python train.py --vocab_size=16384 --hidden_act="squared_relu" --qk_norm=false --init_std_qkv=0.0326 --init_std_up=0.0326 --init_std_down=0.0 --learning_rate=0.00866 --max_grad_norm=0.5 --warmup_steps=200 --max_steps=13139
Each number is 500 + 40 x the weight over its row's rms, rounded and kept within 0 to 999. Layers, rows and columns count from 0. Numbers have three digits each. The size before them is the row's rms in percent of the matrix's.

# up: layer 8 MLP up, 1536x448, rms 0.228, rows 955-1067, columns 112-167
# down: layer 8 MLP down (transposed), 1536x448, rms 0.116, rows 955-1066, columns 112-167
up955 098:526475552506597517468545499481534489514493499446436456465495521555471560605452481525499535541541447478503434537450458488487499509562507534479498490486468455543480452524
down955 102:464521554483490448453512542575538567529491542452517586491474576489485496495499501537587515561537487502562454507510531426447491465448487487568523544572451471450469550553
up956 094:555548511478517536478550501441517465504505429588457470594491447532471518528467464468471453482479507545563575469470523500473448534499588503556517485510503445559517480445
down956 094:423467530479473470489551497528482464508497501343434463527505541549495441485519495506497463481438430509518529577463488440531556452499438492451434485530454566464511576504
up957 100:487520556498524590513534474536478518496483536502576473476538449473539528492547549505468449451483590457576510534437492506513594509506484534453483447504485518455506426451
down957 100:456538555586474468447532532459491436518518485497548510414569543477483516448490523502496518531453479557476563499451449491496576428482493480541348448463469480561507555515
up958 096:467558552550501433488523542503497428493481506596499529559530472437551455516532559510498588476609487478503528562538496532502572474543513536563532541490496520565536518488
down958 101:413490458514465427445517480516432474464486468472495522487529494527533475491526521450461422507440466493487548542458498509486504575585445469519464539527479461482545474490
up959 099:524499489522501495472542436511494526538466586458507506509464486475521466473526544600508421475484475486500468436524565459468510567513423534445494504543447570499476480522
down959 112:474451530516444527405451510490558506545539477547483519463507571474544432475567481458470475533557467487503564539473524497560538471558548507427467494465508507481550439604
up960 103:540386601497497435425520504544503497499537569551450451522580460527461480552511512526463449515526471412456535504491477466459421433488557485508539501504462468444486545480
down960 107:494527508530549486435534492505457551533535545432522497409518467477401474481509404501578501518573517530482496527519490511512457503531496540571491466503533454384490501495
up961 105:470514491530479559495517463540452518506562455485538548524529487547459458536481550561455521482511511531487470516471508452484562470506508591440509516472494506477530481503
down961 101:535481450531526424532506503509496475462466467514475496535512481599479506474561530521496515481541432467459520512491486473548501437469572464521528475488439545469509505467
up962 094:572492564549587477500516454545471476443481507470537569495448548488556474513504487460491448515445477492634555458562520476473544511559485434540445573473504489468458467512
down962 092:471509490438436501514553427433521496485543499533575475464548575557522419464491495478491542505495563521502539530547452479505476471496505487496519551454505477516529529516
up963 099:454477471480465489492503520460436540445506576433490535537529517461417543446501443529466482525494519406436512440479469567415590484487433577433510467556529505516443535535
down963 104:469472481517528484489457515536504468454501458565563439514570496545516479474488489532418452417459483550533488493524563526552452584464466466574517505450466524418498578487
up964 099:510531443559519523450520539547561499611499591514427501484563455460480529476474567555521503471503479518488444474454513548444469507528565455443528501469519511524507569473
down964 102:523564555567438526506483502466483498494493417433478439541477503422476437498554487536461464520435555544501517364454552500546615506543473486520470545489492525481460485556
up965 094:495602525506428482502542460515541593507508538446493539526495538586515470464487499489570527493510493497495554573423555508484553526532480500526467492552448495503513476506
down965 102:482489485474569491498458507520527457468522541527496446528480487472438473436515522482509548511599426458491581406462482507395457507522565522542544533476485494539490479451
up966 104:481464531538382519519487505495512517525522455500486554476514468550546539481481507573516531478513511482546494494544423489505496534475527481497543457507521534502522554510
down966 100:496462496439498535435536542496534506459518505443513518527502490506523435522487513433522512431562522483523519511537502496483583481505563520578456469468547496487523531508
up967 111:522555441481489526500575505518462479486456600544512453561446479489600487503483533525401511529528549492497428461546493513499511460523521518516541505511550511463445508499
down967 107:490542550451492554467557560581455486455528493517496597488493533513513500543527485471424488463475491509516569473518545485462460484502534519569434480379489480530495508511
up968 096:525498505475474525592474435419514550544579553557452542523489477482477546464435480527567529461515583542475446464490521558496522491460468518466444504492480507486523493490
down968 097:495534467481546544499479500519474507515516505518518463498441471493433463483535489543446508558516487459486528592485556503500501517517506545456524502482510501474537507470
up969 097:550441455555450463582468490522445515559404478465476517530514517538490553471471425493503525537519510508460485462505572482532455558410519516462453516561483502421500493467
down969 104:537493459515552498523484519514499519555510557498440474493510497533486464437527444498469462469511478491475525551521503563439476526449528500445402474521476581476535506538
up970 094:472493489582480481498483449475514513467529523467445531512510447506565512514470519564511500435543522507473501518510511509531536513541533576432486503477442518537487505498
down970 102:490475516530568474495526521576427493432422498524527463435527472503516542533513498460475528510435437497604504523404528561502428474485464506458470525436581469439551496484
up971 100:506438485511572453465531511566466464481475514516547483523516588580541478500536426502468430436566459530543502525431467465525569490492530538465532469586500544533474432523
down971 099:530486455478470521550468530476535518515437479474479513492541482497482493534496494514493590414482523508580480494478566490561457469486458579508491507514562478493510475494
up972 104:437533465496462537474532497436467534490497518519525514471468518522478557510509518531414445510473504472443493450501501500481578532531524458526509407490471492548466525581
down972 100:520565448486451512442459494603492470530487545472430524532558524591448495504446528455464466503515469508573522550476449478550535453456536516518559529517464452542479499610
up973 104:521499525499506482543509520485526524521534492539516491572455526500539519495523472499528511484495518534473513493498491525473548452484459508502504393537462473550488488531
down973 114:542510505494478565482549533561500505460549429550552483520491521511517487474481485500526595473488484491458546445564524462430457457445526417485425507507502538460443496460
up974 102:543483523497492504510463499494474463436461497501390517547439509460480457489470506528510460451502505477476469615442505562468531459490445494456541520522569447497484448462
down974 102:528576517519492450471433456531524548436506398507587455485560504524511448510503545526458421464538484503459493487444461506529463539536508467517467534487572488464465536466
up975 093:442452518524519433467511499523457531520527479509548530482526543504503511509445462561530506484497505540587503478474527541524470530530519497508466594530554526488560451431
down975 094:462470540479556459448577518504426456491489432518490515540487522463552539480442505422527529534456495501570548494512493450532545482551481511564552524524418507625472433471
up976 097:510495502509487515534436499473407453405435506488538516552466514561572550509524490490519538562503520478409505529493547497441463501564523530567567448512508481477498492528
down976 093:476457578483489489570484470490482546470509612566556463449504554473528435523491529498477464486470467445495476564460475540500443459424531493584512502500525529471486473516
up977 096:435457550501482531460495517496533487419459482512491530491520453483509490539466546468500484550488473399464522551516500537450483489508504498523526475470561519577499467508
down977 100:459521479464493453493513495467466441512456488471508505465547489524479469553572555492537440482402516466564533578539479496482517498516466481544435583514456532433466520504
up978 096:497534528508518513487459532586503602479462587518521524493526474478538444554463454517495552527474456461469424420491454520530523407454491536516468511446454464514477507425
down978 089:552487497563518529455490482483575464460524543508520489463529452503465492520545579528532440505420469557529520575467491436476471552522509537477459563519438552420558512500
up979 093:527473511531548482546498526508489514527532565449468576474513450464469501494488503490514466518503489470554511448454497418535500473434534460403537463574486431512456532509
down979 092:484554490435524438477561468477546528525450485548554505502480414476477510452502492447503489572536406530515567481459462534503465453494452502493404470504468427486518515546
up980 093:511441480442516567495485451504492530466511500492538520468505542560483474570532478412465480508549491493492505487487507581440501476472477472494475584534537543427597453510
down980 099:489499529572502492532583489438559484495544485455491443492542508486512527473447528508500514487458516556490488504502483449480542509521541548543547562551521528520520511503
up981 101:491493521514518468495434546534493490489479479466508521472458426476511531483462476447474485476522533549527511453472442452495455490487518570473518547511502586556560516499
down981 097:488540451524476517478535566507500444536563405474394535501530443501543518507520492484520554505576504460517482499521476458523506466514487443476477455588484504505573567499
up982 097:508503546438449480492612501487519485493540496548475423552468482600491522491565493499415435524477502477431453467553442530498441493434449525447395568507501542546520509425
down982 099:549468508468528520460522446549538561517556552508505552467502572535515517536470480454481476499509525450476510501528545497444511452507482493560546514539531466449537470524
up983 092:488486444504497491497522553482503442481464535504590465558507457536481496473421484520455550507494507498495517535530416521534471532591485604491553538456511417518432460446
down983 115:494452566535503493461478462535497527486507417555457508434469513448444501516523548507509452572502456540530419474515568509465497471487526431454485462532493511541535557484
up984 104:511424533516433399482434524477469522409508530499522548504527555529566494509554454515508571506502551503497473515493466488542516433536600543498481494469469501558555486434
down984 103:512445516390576464521518496494559443536596489489478573522416505513503536500483559487501489567458463520509539544479535492548490476514485439513440514480602532450461539470
up985 106:506508514507498532484518481458445481445500486516573506448474538536517513485493473478547510454494484403515494464570550509471503522518517456555535628512521454462460534494
down985 103:496462411471528534454453551537480480460450553529490470654591536489464487510443562510491538463517524515472496451448526528503491552479499489529580535510452513446450501457
up986 104:514475539500523525523531510444505529555544525498509560523490487554498514515486529544445468476516503566476496494555437434515464540537503530519485466516485536517526530451
down986 100:487510566494520504478561508430477513486493467515444500524534467512492477519442455483482553492540515535552508536500446421582504484489519520568525461536461504524491548532
up987 093:508562563545514479472514544496465551431493547565506469523528498485573430438467527519532502504494469525495551441450577515432533474534523492479509415535523452482520486419
down987 101:452449420557506496516562496494522524513519492513475451501472506448537528480494482486493472507448436527473421514533541580566469485430493514529503448444452479450501554476
up988 102:493436375522532546506480536535473484472540478569486489433507525385477513595508497443522469550494503495454434470552527449559513490466511513476506473462545553503505557491
down988 101:506552459473554519460525521393489494550521531561539532565441543537561478444548509489510468467460510517555569520497449548479524574495508509517470485404453497490472478486
up989 099:542494581462497540448410560542475480495519460552494511485536502484503453534523562466474511481438526454481462566489438527564505468541475483476512491494506516454469505490
down989 100:458553490478476382473572465507424508515470442508527551520502468462503498455488504514518523503428479557491473579467505508507502580432529592507535485545492486404489411483
up990 103:499369524546558511487492502467491523440395473472463467469475484452453462465520441581506511553487502557529533587493398495497522514597526529505551491493532523433561533481
down990 101:520475473532446432523497574503516450495507504503511611509505521547471504506491463469512480469549475498530478488505515520604534491449531523503511474541540530519455485537
up991 110:557428535493526568499524442519487515450486480526462509481453455546507551510466430484515429566508456482552511516569449501436513519514522539447531532469524556484524514604
down991 105:480509500493488454493499548534457438511484461598536457528531563524520553541448487573481417447534480502528525530496544515451461554464551488474496529469534436502474497484
up992 114:530492504556481488575387538538462478450471512469498450477467536481448533501543567579545446518553441537496547449481551449452509480519549451496490515482519501560473478513
down992 108:547544416535548500439545576496458499449527495504450490464428517498470501478506462526413443552521491527473549552444457484490466467593497488479460512440580509470482421570
up993 106:461508537519431522517522457556598430375432451532460489509436485496487524516485542462435525540464460498509513503553485542537544478531486472487434540356549477463454464454
down993 102:488592509555498450496434455539539480512557474462509429441484529527448468459482551446560526543533475548432515452450473493494443524497518513589537427419550485437503464471
up994 099:494564493485464475466550519556518468571441558466553540436577521449530517479519465543478509486543509533518437438520416482524543498454510407546491488448475462501479491527
down994 098:503480463451455487531520499491498465502512450477481519514529449535490542523487489474542499514464466434557473501551495481472503589551454514536536524543552446474532506517
up995 086:529468472470464486429451471563455524512500510551559573516535566461456494563490548438502460454480505440510459511473511504570557474512467467462482520494457484494472498511
down995 093:509478503527484599592409483444491465521535534466490518496536518452506477530539422533441454399591529489479493511504489476412577532491524578531452501495510517569516491494
up996 103:553472542503517574501455539507510505542549518481430562547552446543492453533549451583495409524584646425554426487494490486517512526498471457494523511490517470471497476447
down996 101:519483488535471412525514527535486468541498458476473467446487510490531432548525550525506505529470478512482492466513539506515403494535481480457436511491497530480443537513
up997 092:481463501510508475492492451490547574504472544495476454511484481492579515484458564501486514466520497481531508541496439545535488594522502470561451557478513528412568512552
down997 089:474515490512445475482525503520464491498536518477459537572508567452510435523537441517550466517502486470550539521491426485421475573525483526532477561503480458489503484500
up998 112:518452512544474450515483465445497486420489543447509477495536436553547522539565461530473466467593476511552423550501499512514493494506523569511502469525451516509555487475
down998 103:484470500459462525502572534531457462580491441499516510479442538468523432438530532452441487492484529525487576515563458547479477409549472451607479497504509519443432480512
up999 108:513561516512400466525469497453533450543432532532431472495477536471539484485449547529559541501501466509479469523430512450439535522512583497437573417481494515482532538535
down999 106:553463502508479588465587544549514531520507489508501484484487489490443560574536503463455535516529502491538546594517429430428489571575491436494475582514516466487486473490
up1000 108:492494467459451524500551422436526492548465407413580532519471542470446401515529499515513473454573568448510551470461499529457541557496527484502498517531513497542473509498
down1000 109:432576540494472500484575451469458520527502450517497466480491422499481460448417510477446553479420524511499496512516503557503517590403467520524539501557556489465526455501
up1001 098:599538466512506485499498488531457441427488503479515520442500563474508529463516467538542514522443437465507495552509508540462504535535473513535519528437518527485472541524
down1001 100:529520512498529517460499497439567475543450422500467570529490535473559520370486513487513483535557432500467563498465534482545525513517512505534535421472490432443486445461
up1002 094:582521496473488522525439509498537612542552528507591549476455456491544549504543556527440548540491389499483501484485547580504483559506519572429515548514545501500372505513
down1002 100:506432560509496470522525447494557502558501453497521483448474592497523485539600519573521449497500492410448563462545531481511472542525548587578472480490478504497553499469
up1003 096:562490580493464516406514456535539503444481522468502533452469417456536531446518459515470488524567439456460513474577512503455485515515545408515486517524496523428481535530
down1003 097:491500464460511468460519489546450448466539515387525517552517505561445544511522493537497484469495436576465429528505494499487542551516460459473437522472532535531531495539
up1004 097:581511422460470463539459484473467451478489483550531539494522482555487557488488510501549510492514474495454600519510545505528477474420506494441446450491494512483517479507
down1004 101:531490537530463531438486477606534475533561466410481465395531501517532474499430459476498486537531528525482382527537455518495590568484440422594528437473584405495475511458
up1005 089:448562487481482453495448480477471481447417502494502497465517515494569515514506454556516505563508514471460520483368429503461460442542506555507539515449560490491489485521
down1005 092:496464544533548457562528520488571541443476496493540458501486491532554534537585447462541516482441564504479533532462554488549472484490562526521470525574539490534461474427
up1006 107:525433513570474470477490543457455401502444494543503425598500471568509492530503465510518532494438465466491481493484550453479479486499537416501542549490492436512469529493
down1006 104:561527506484439573510465511534495352485463484485420520537502569555537563505463487480457568492516519523477549465517537523531482472565411492486512562496448551496465494445
up1007 093:413510477538529516473562524425503548500561490497503589524460504529435591371462537489509511528415525536425453528518520486462506420483475522437471452539536484491516544402
down1007 097:597625445489543474504481437473509453481472550511466471510577532493496459536488523428470604539523586504539471515510473503514426504487543474537497542479488543423558477525
up1008 104:545454584480528471508501558555506457463481504498505460483435442450538531475544510439528514534498449442519481488491541431481516562533513512458467503455487516528474432519
down1008 103:469508453456544460512392490462421476388543504488506536519471453463490537542438516466503570450480494502541524454533497523491524497484532511471542491478479512499524465555
up1009 098:518491533505459518535470552466515488546553529486469539539577538468452482543534541545533540456463529524504453483479509462505497480475567538520523482519493470461500530457
down1009 097:505520505453521453522502551505568476471442492470452631506461468534487464437536539460550445477508460500462504443432461470537516436503522477420451467501436464455518469542
up1010 110:479520516567507423490533512527555490498436483544521504445474522503393473540461531476553530475420462481521533529547491460555514515540442443478486531497496531525504486463
down1010 102:498574550501469498430534542517458511473546515436530607568547475485592429514510515483481549524518526485530526469505511453602538468603501503530497515514526496466450489512
up1011 099:520494550487496502574487451454410481495516556483436437496442518519515530488451441476400375491449525565539441503586512566473521526478510454496487495499515521537471458490
down1011 103:431487474599437506503450517517442528558490570470499496541448465579452529479521469438488496519531529461518493571495514451455477518550529460520542473539481490532462490453
up1012 097:497517516500489559544431504505524473502513514435492492506535424446490536540485555530520471442488413545471521527482492513484472496562463549486465461530611484534481563449
down1012 093:464470547515454414567432526514517496446492528541491458444517484482442456466413531461458521512529444541534491470557544528483455535591561507522493501520567533525479483490
up1013 107:465543475527556478483478538435460495473462481570516467546533474480421570543494502443550480511502482448531467528559539518515526506413515447512467512410562539482521528518
down1013 106:514502488586529524453437522476501468477509510463488514489472495496493455523530496469460467525503494475511503528560499555514504432577521512492520492456547489545402527500
up1014 099:560564467541525461537525488487518485484552484441595466567482514545501455547509552488499450487460596482526515507485410552551542510499459489474454460443497570554543491562
down1014 098:462472512525530504544499458489534507448498514482552435492485492443565471577543503530494502544542478561525538570507516478439498456499588553470495485486488477447501491489
up1015 100:547551475457539504497525525499487484522499578474458534512440469484551467454465510509470461516562557529509500508485475509520433505509441534534518440507503441458492492478
down1015 097:557479481508499490448580508534508445483508542515459485428426516526502521506500432493427519503604486470477511529470540503531449528523517561554507443501521523468515471469
up1016 099:517468508482511533535494539468437460511474477477432536448462544553488492514546553565452527504482490504508430563501516535519532467552497458480576503535480537600503452527
down1016 101:448533487492496475470532544550524499489533460499463529436528526516450471512448480510487546553560521480604431453484506485551486538440466466499583481546564476464493472469
up1017 107:484558589473481529563515537464480516548538509537497487509561514471491447480498511487479511495546525473529503535489480563475494506488516537491507503486501549589471483472
down1017 101:554549527562502460452473473521491420546499537495436408555524505454512485532487444420445542496526530481541447488498466514526491593580465517528497487526498465463467480499
up1018 099:543469448520503521394575491500422497523462572498537530559530475527510540432479505505491487494514434473537503499476578490447460428478476554485528458524525490465566490484
down1018 103:543613521560433416509553454528545436472574505494517572507525516569471571461467520602504522514509491483473551475467452584510489545512479416431536509536490510506445512541
up1019 108:485453475540444500536469480467553430574536565481498569497585502518455541510514489417481465537493480501453583500486472507492539513542500507526528531455509566559485433534
down1019 102:406522450496489483520468517522507501503494442477455530448562567556425479544499527501484508431483527605496523488515566522555559453515520478516508495524426562515493538467
up1020 102:472500514576548495447509471473474517567528486540482456505531505550427462507511469463446565470521513546489489518511505558506536522463524540556569494509513481529464552487
down1020 102:481565520466475502556549487450473557479496444474439587509423516507479522469480408429551439480515553488589459469487561468524566541480487495414531461466507519546482483537
up1021 104:508481466501420562457503434476400487535490601477543516540469535480478462489556452611474487542485544524434548447441527484573521458478501459508470567542442495453503470578
down1021 100:419476427491459511520538498461561443518552505541515498565507544491516527530462437460560481551483532527457540504474528513418475520476506498424487486493407525488566493530
up1022 095:478519521516483530492450487500434500534524505418524519434524485552518517541489523540468549529509462511517472510493513553536476521578552578525543482504478498516468490496
down1022 097:532444476456506472500462487471484498530479491480512496527492497480470496556541488409542491513494530532571511560516507503434492526503498502541514502505463514460601407483
up1023 105:478547599618495446459503488461452440492575488506492497510468451558500468560545449521515469549457462499490485455580511436469497456477558438462502550486521516497448438492
down1023 104:501547474456479476528445514483515489534518523461469495480596515519542503608458508512476538465493511454536533537523460456539508484513478480372563487526541521414549531575
up1024 097:580491479485484497429517564519524467508439537536440418452474573397440544555483458460497506517434582447541481549512474495535544495484462592489504510472534522480437489452
down1024 102:506420476544473506551447493492472590443480447526519479502563555531559562511530467535501519488470533516485558474456563509515458464550477413537462451474481469525441500500
up1025 106:527491460560558472485530483508435517444497502421426498489443526473510374467546481509527463433453545499495477497517492542443528462565518548467506491428437481492512479456
down1025 103:471525581528505532516515501470471400497509541533451534484626500536496444503395498507514529500511444465535529554533502519564461474492585473476543552432507471515474557446
up1026 102:535589524512488508503541491471423548579486501437435438510453453484514480514493522544517419528504488482497469444535545518541502518550565505512506473528573534506430447531
down1026 099:546458477517537468555497542522452455469470532499451450502573497475534450511517450441485506417522499531438530555550508485451499526469546468497505470495488481517541438480
up1027 107:555523493503497560526470531505449515573458468522498455438454559498485448460514553499499551517528508500542501531513523470490429485498469441447524546460470516525502547499
down1027 106:493505455507509491544565576593548526533448506394442583483517508424530523450480492545423506505496468511489463463566509472499437533510470478491541525503551585487423465500
up1028 092:562510535555428467540558536541579449467501530534457483508478462495369490551473441558479502445594478514510530477480492525516467500512469556528508538419479529458561544528
down1028 094:545522512426500496451492467476482536431537523378447525548512479480597508553531526473467481558528413506416494483494509470501506534522570472540470455507487497530449482486
up1029 097:470417571527420502460511489581537544535462418484536467461499368508531476500434465548495384512517529506500449487423476485500486468498522537491558500477527471492519497506
down1029 102:508524467537519523445482479478517476487560551436434588516482537542440550639569528518486523490449474493478432513490602529510490528410542491510512533476471493561468512473
up1030 095:430535508529458507537451461511534491459538502546559575501515532526557482556559429516503530469495520466493450478558513459590461505618504458502505491467525408450472484464
down1030 102:519505475434512502545431460493514463553479423466484530494543515505431580506528552491490515521485479506430540541465486457501498485448586488483515523469457462537485567544
up1031 092:475392460543508499454411509585493399430470488491477494469495469522498476540489498524554522507503517478488532481419446486553477514476488516527470446554477492482468503524
down1031 097:524534526405506427500494507436494522455491541472517462489537503481525452490481514550553481543493516564507456513527476454493530511454488494507492567484510502449487514476
up1032 096:515578507490486478479475521477408454539463505557408549508461485527536474506418473492445536520512393507526522504423482482469430459490564486519517517536472479552459483454
down1032 100:547516479493512504490434479494523535547498551496526460512509459496529475374484494443438527451527448535489492463499501435498483531461480511513431503531457591474495525564
up1033 109:497491529485482454478539547485448476477539494532504559567509488531491485531545447491467524463499489498509522564507596494505451447551521490487528507527541483493503485459
down1033 102:483562476525432475464487532517528468509519516444518523460533488535461472510541456463488474510486565430462508515541561484458514507524448522447471553488531504490562500481
up1034 097:445437514530498438554461531415438466493436534520544490518564560498484543477476448552510534473472516567494549514466484517457533393459511441490547424493467557563504550515
down1034 097:469543439488426538428479512515539473541483504513533555529560463498520533434550500547505460555464508479465477485547547469447477555511519502520510488510552433452495502555
up1035 096:516454541535478471446522491541476508551559534559563534494551465568529580408498490493463479542504474521520452525437463462544409443468480556486504540512473463497455439479
down1035 100:489513472504427488473515565449450510436551415530514427532520559496513547466431527581449510429485434484516525474532417528516523562569525543502536479467459513391577495422
up1036 097:547508504414570503498507502479576464491529501478484440466483466529398591479550450526589468521506527483489437501484489555439440476487449459524491509499567563506493523477
down1036 097:457472511502475484569517474458462474515489495474487542509501413560496487483498556471533500543481457561426464539470424522415510490479481465463621558513410486502467479505
up1037 095:470478600542479607474448516456514431460527542542552438541531478600543597448490461513495574481431517451504501516544460578564524486540574494412481509501617438479482502552
down1037 097:519449481516466490422514535572566542468511481517436495523497526492452498562498517422556447500440501409461527518442480514444541487494476516503530456481504579530485467483
up1038 113:555566531554493471484556459437483470522500524528518538546466431479473484505523453460424460502553496495421508486487525482473496469491525534515534470510499506479421425543
down1038 108:543509441435465553504548483518460517529494470393445458470485542578439447453558496525530537494461517459454473556575464482492553475472478464451482416467535458479516439471
up1039 090:394539514529453477462471525464530428451426501494444497480512528538521464409514534576486452415417511444562432578529530479530514463464449512536498445474500517489527457443
down1039 095:528493590550523547490563548474492553434538512521468519512562505480515501543564480481425578473449450525434471532415512522514566479416549478535444496489570570418529527458
up1040 108:484447462461472468502511508466410458529412508536446512498488517480513468435466472480529537526541509511518546520528449471469507418523474527484453481430502486488432507476
down1040 102:468501433472444510529572521513434473527396500489523537450466507510482507486445472498474521463571482509526483445477456502525463491527577503423516541504437578449492409491
up1041 080:413486501465534437531515482473486454574492545462492508514522496580447486539482524540505458528491434567577502452578469520478439482475515503527507470502496516514460485523
down1041 093:524516601588507594475408447449537573571534533483512441449468423415454583507542468486528488492508560534483474547495537472512511554516449533523507528529478557540498550584
up1042 089:501489545474481474462452487478535408459486574504512577536528486512493529549527510552373524412500476474563438500470524506519492464518530484496506549514473495572455476553
down1042 098:463444475553513513445506539482528502522515440389500492505515477426528546519463539502438530435495495452463515476487483454555480581539486559499560507522545458484439527465
up1043 107:545502462517479489518505565433522459503424483478535479449481516403527469447527464436543524436469474493510473487534528499499488461463477519464468478427501554472494560500
down1043 110:444545449421509560514547535500431435566477480512511417557542485501583547505503461516437522544450449460519474500502449504499506481476518444494499471511514465533508546496
up1044 102:460452511512493544516435524523483486607416524505468487460493467503498510478540488500509506442457509545552457434483491491487433470463501445494465529463541528471477432499
down1044 096:516476482538522529454484461509532462498401490478470563486451517416513591579516552427502511432435460525487510496432468558534498508538463497522490527579519462538507514562
up1045 100:584502471450461491510567556524506552495489485561509477436469482511560565498548430459496489539515516476487532542565511431507457440500477431539494503517506530582524471508
down1045 106:498467470519518473563451535489480517547570483525534519519442517531507451539487521547544612494540510437505492519483587500426460449479430419460487474482528523446500446441
up1046 101:596491491515493523599531522494493475530517659525540552485480488471541485478447489528471535510522465489493538488490503505495529528470458529522468529446484526431483476492
down1046 104:438463489485388444472513467515554459486482391474486520476441543571458490527526459539548492564466521499523487493542450525515433505537472499444465487405497487515414455525
up1047 108:476513465501503504482437448503471481544525442541495530427480468573451477454479486543444525554463544474538536489531478475505494415442518492470549498455431596422518570550
down1047 100:497533437492452536489447537568539531457520524483577496476495466511501524486551491460516437528448458498466555623535473530465503501535516496518554503530526521471607473541
up1048 103:432470431520472459432360498527491444591500496481524505506528444429408489489440502588508536476491507516455530440605523457535476552478573527563488564538504571485503417457
down1048 098:503487486564545465446534427450442513455568532487546524461538532541494490432544530515535587489476452432469518491458510489588523533509559423509537489444453451514524525440
up1049 100:547511481533445500532509423458486482475496475454488413479547511469468446549447404490551432542419582560453501428463529494440534560545520464510519521496480505511527471444
down1049 100:464486482578476539548504463522497479457516557495549494495464512493450464455574450479518459484557534499458526500459531433471533550465440548557454501533505542506531527480
up1050 105:542522490493513516435505479483511503562491582531432432470542457527436473489473461530513459421490541497523533446497527494511476467511529497475513496475492492493510547506
down1050 103:536474542506457510519532523546510498522438525513500453535528457504438475486465430461434486544578512535471542445528455540477514546410476572541493490519491586488447537456
up1051 103:596449431517494552488418468517455572464522484538518529497536467462508530542513506533522491543500525496532467474447510440493590493562494497463473584456467515539559495428
down1051 097:439477516478489494507512516560488436503516506509525587508582498460518474543433549522602478508460507535486460516532546534464515470561485486542525451441503480458390456487
up1052 093:519506475516531563478421459560463523527462492527566474470471532418521470491482553484478535454549504570516546515475432522515528513530501530492454431519589496492464513478
down1052 092:476477577488463507464553486541508457501422523467486486501509486490491499475486545474577443555469515489446520553498589470460504464457516472484554540519413421457489445541
up1053 111:500533485521557448458480519526556444456438511551527426493493496479470514404487539484476380521538565473481469476515527540524489491401595379507466583503464484482500514474
down1053 103:536508454497581506511516524568526476442523529454475495515486497440495496594446499502524486481491435489512518489515487427517522493453438459499514492556475523480509414498
up1054 104:578503497508544490556444520602505510406469511513442493487509532452491534515477481551470506492451553521545456457501483532476525527487462476564465489613524530463477483469
down1054 099:496517425452494506419578512464470504484425438573491505524536460468484457395516477510548451578479512494455423469469493440488493530476522484500509464579497465470432545497
up1055 106:461449499475527401452484477401482494533536498516612535530517553485418468519483503497428522542509458489518525446516543448542515501474519480499485489533451500504477462537
down1055 102:425523422522424522499590505466547536513533493484542466522475454508464477483497527549501491451508499497522579549479495593546515521497457490494550500484454549461549541444
up1056 116:509473507509540481481485463508464507510496505536507486531479496526613501457494467501469579502501526479499520567510482462451599499538525527471465532510466500522529474446
down1056 108:484429451520486627493486524500479514508512503453509499473518509467472498542503500486505503592477519483586563438515479491467523613523519576468546499487522490516520484387
up1057 094:459439501496506516522508482510562437508459519561515521548490509438552425506533557492513505510506612420478442569557493524464519436473536517517536536452578560531497495578
down1057 105:503509478541522506521532525552494527489501486518525493491477540459504507506538480413503531438419507505532525563522492451475600489508539515503514469466557484567517522449
up1058 122:592389574451520497487507490494472482426496539501411473501518554504508479561484476553545489439573501515527526502595550512443505527494483508461505498562452442488561503524
down1058 108:454372448515499434484487542501480519518468506507442540489446541516493511471454432431405505448491445583473520536467445528484459557522483466561571529530484505501510542502
up1059 118:516462491502564484486529470468539463479542539487484489484495480557496495540478557519337488440504462485507459487575550596582490484504561516570513492590505490526456464534
down1059 109:451480474530517538451500471448516494481421529483483515525550451548474542524464515481472402490520448554514470490469468512572538456499433569521577488509550459518524509556
up1060 105:485506485532393527473493532441466449487602492555518466476488462510552562433490470433496484442448469536458566451490492458446448383531544464549564489460544487547491473529
down1060 099:455597492557517483531507536541540461528480512467492545456516489540442555431553531476475457521477470464455476538424437567432516475558480449565439452403414509493522523580
up1061 108:461456453550485519451430488540513486530445519601485534615524507478475596554581497494483512495567530538470467386504511504506461480548525504541496520577560470483469496475
down1061 100:451429512446435456546439518473436502550507473533522479561526519529528538510473466579429472480567572506525493492454524507523450428509484576474543493632487516521503531558
up1062 107:509471474591503506524488543469533476530539490528477509472479534480522529514525541493532451483517502484451502452456512478517452525456546399528488477467545511475494490548
down1062 102:463474477531545542490449403472583464478512499491454553464559517503532508490533526485565490548525471430473500535514471451539473437560453522476512509438505426473503499436
up1063 114:521548485424488478571450480530409524568495438493551478546489479495540578478568510508466514526567489489534497475457528485506496433626458588542540550498579506464477519463
down1063 112:549463517569535429497410503517554523564535527529494511493501498501505540516543546376473601537547525513523545440451470443473502545521408533463522479476516444470477517428
up1064 092:473510561505523449494491495481528461540474502503535495517547495514485474466579519496491528473509472440527476471519499494450529461494499544524526443443554490555450517521
down1064 092:548538555544478481537509491529553522459438549482463463447436528413570477552516574416430471546535519481563505470497522471536409464530450521483498419437506522518511515517
up1065 105:500543467503458541570567521459489528509497456531474520463503507455595491438538447490530452541546510521495534500540496437539562520497511447413546495478554586554510519570
down1065 100:506464520434632520447516526455492525540491505490495492503476535607478532453511561591469535570529544543530542488461461531519448524502538487524456526528481511492466521529
up1066 100:563529433541420449562481544521539452495508542498460397502575483566502528477519482576506470571497504532478517451415506524502501516459467510384536441523466531412507515515
down1066 098:480528485524573497485516551509487434430536420483462453567476496460472492493523496527530407561453489490498488547412542463550541418479501484543548438479465526568506544534
up1067 087:480532556483422508437486497516427523457444483571502504485493445496511526486502502557518473558460453517475540537494473475488532564499585498483488522519489486532554473438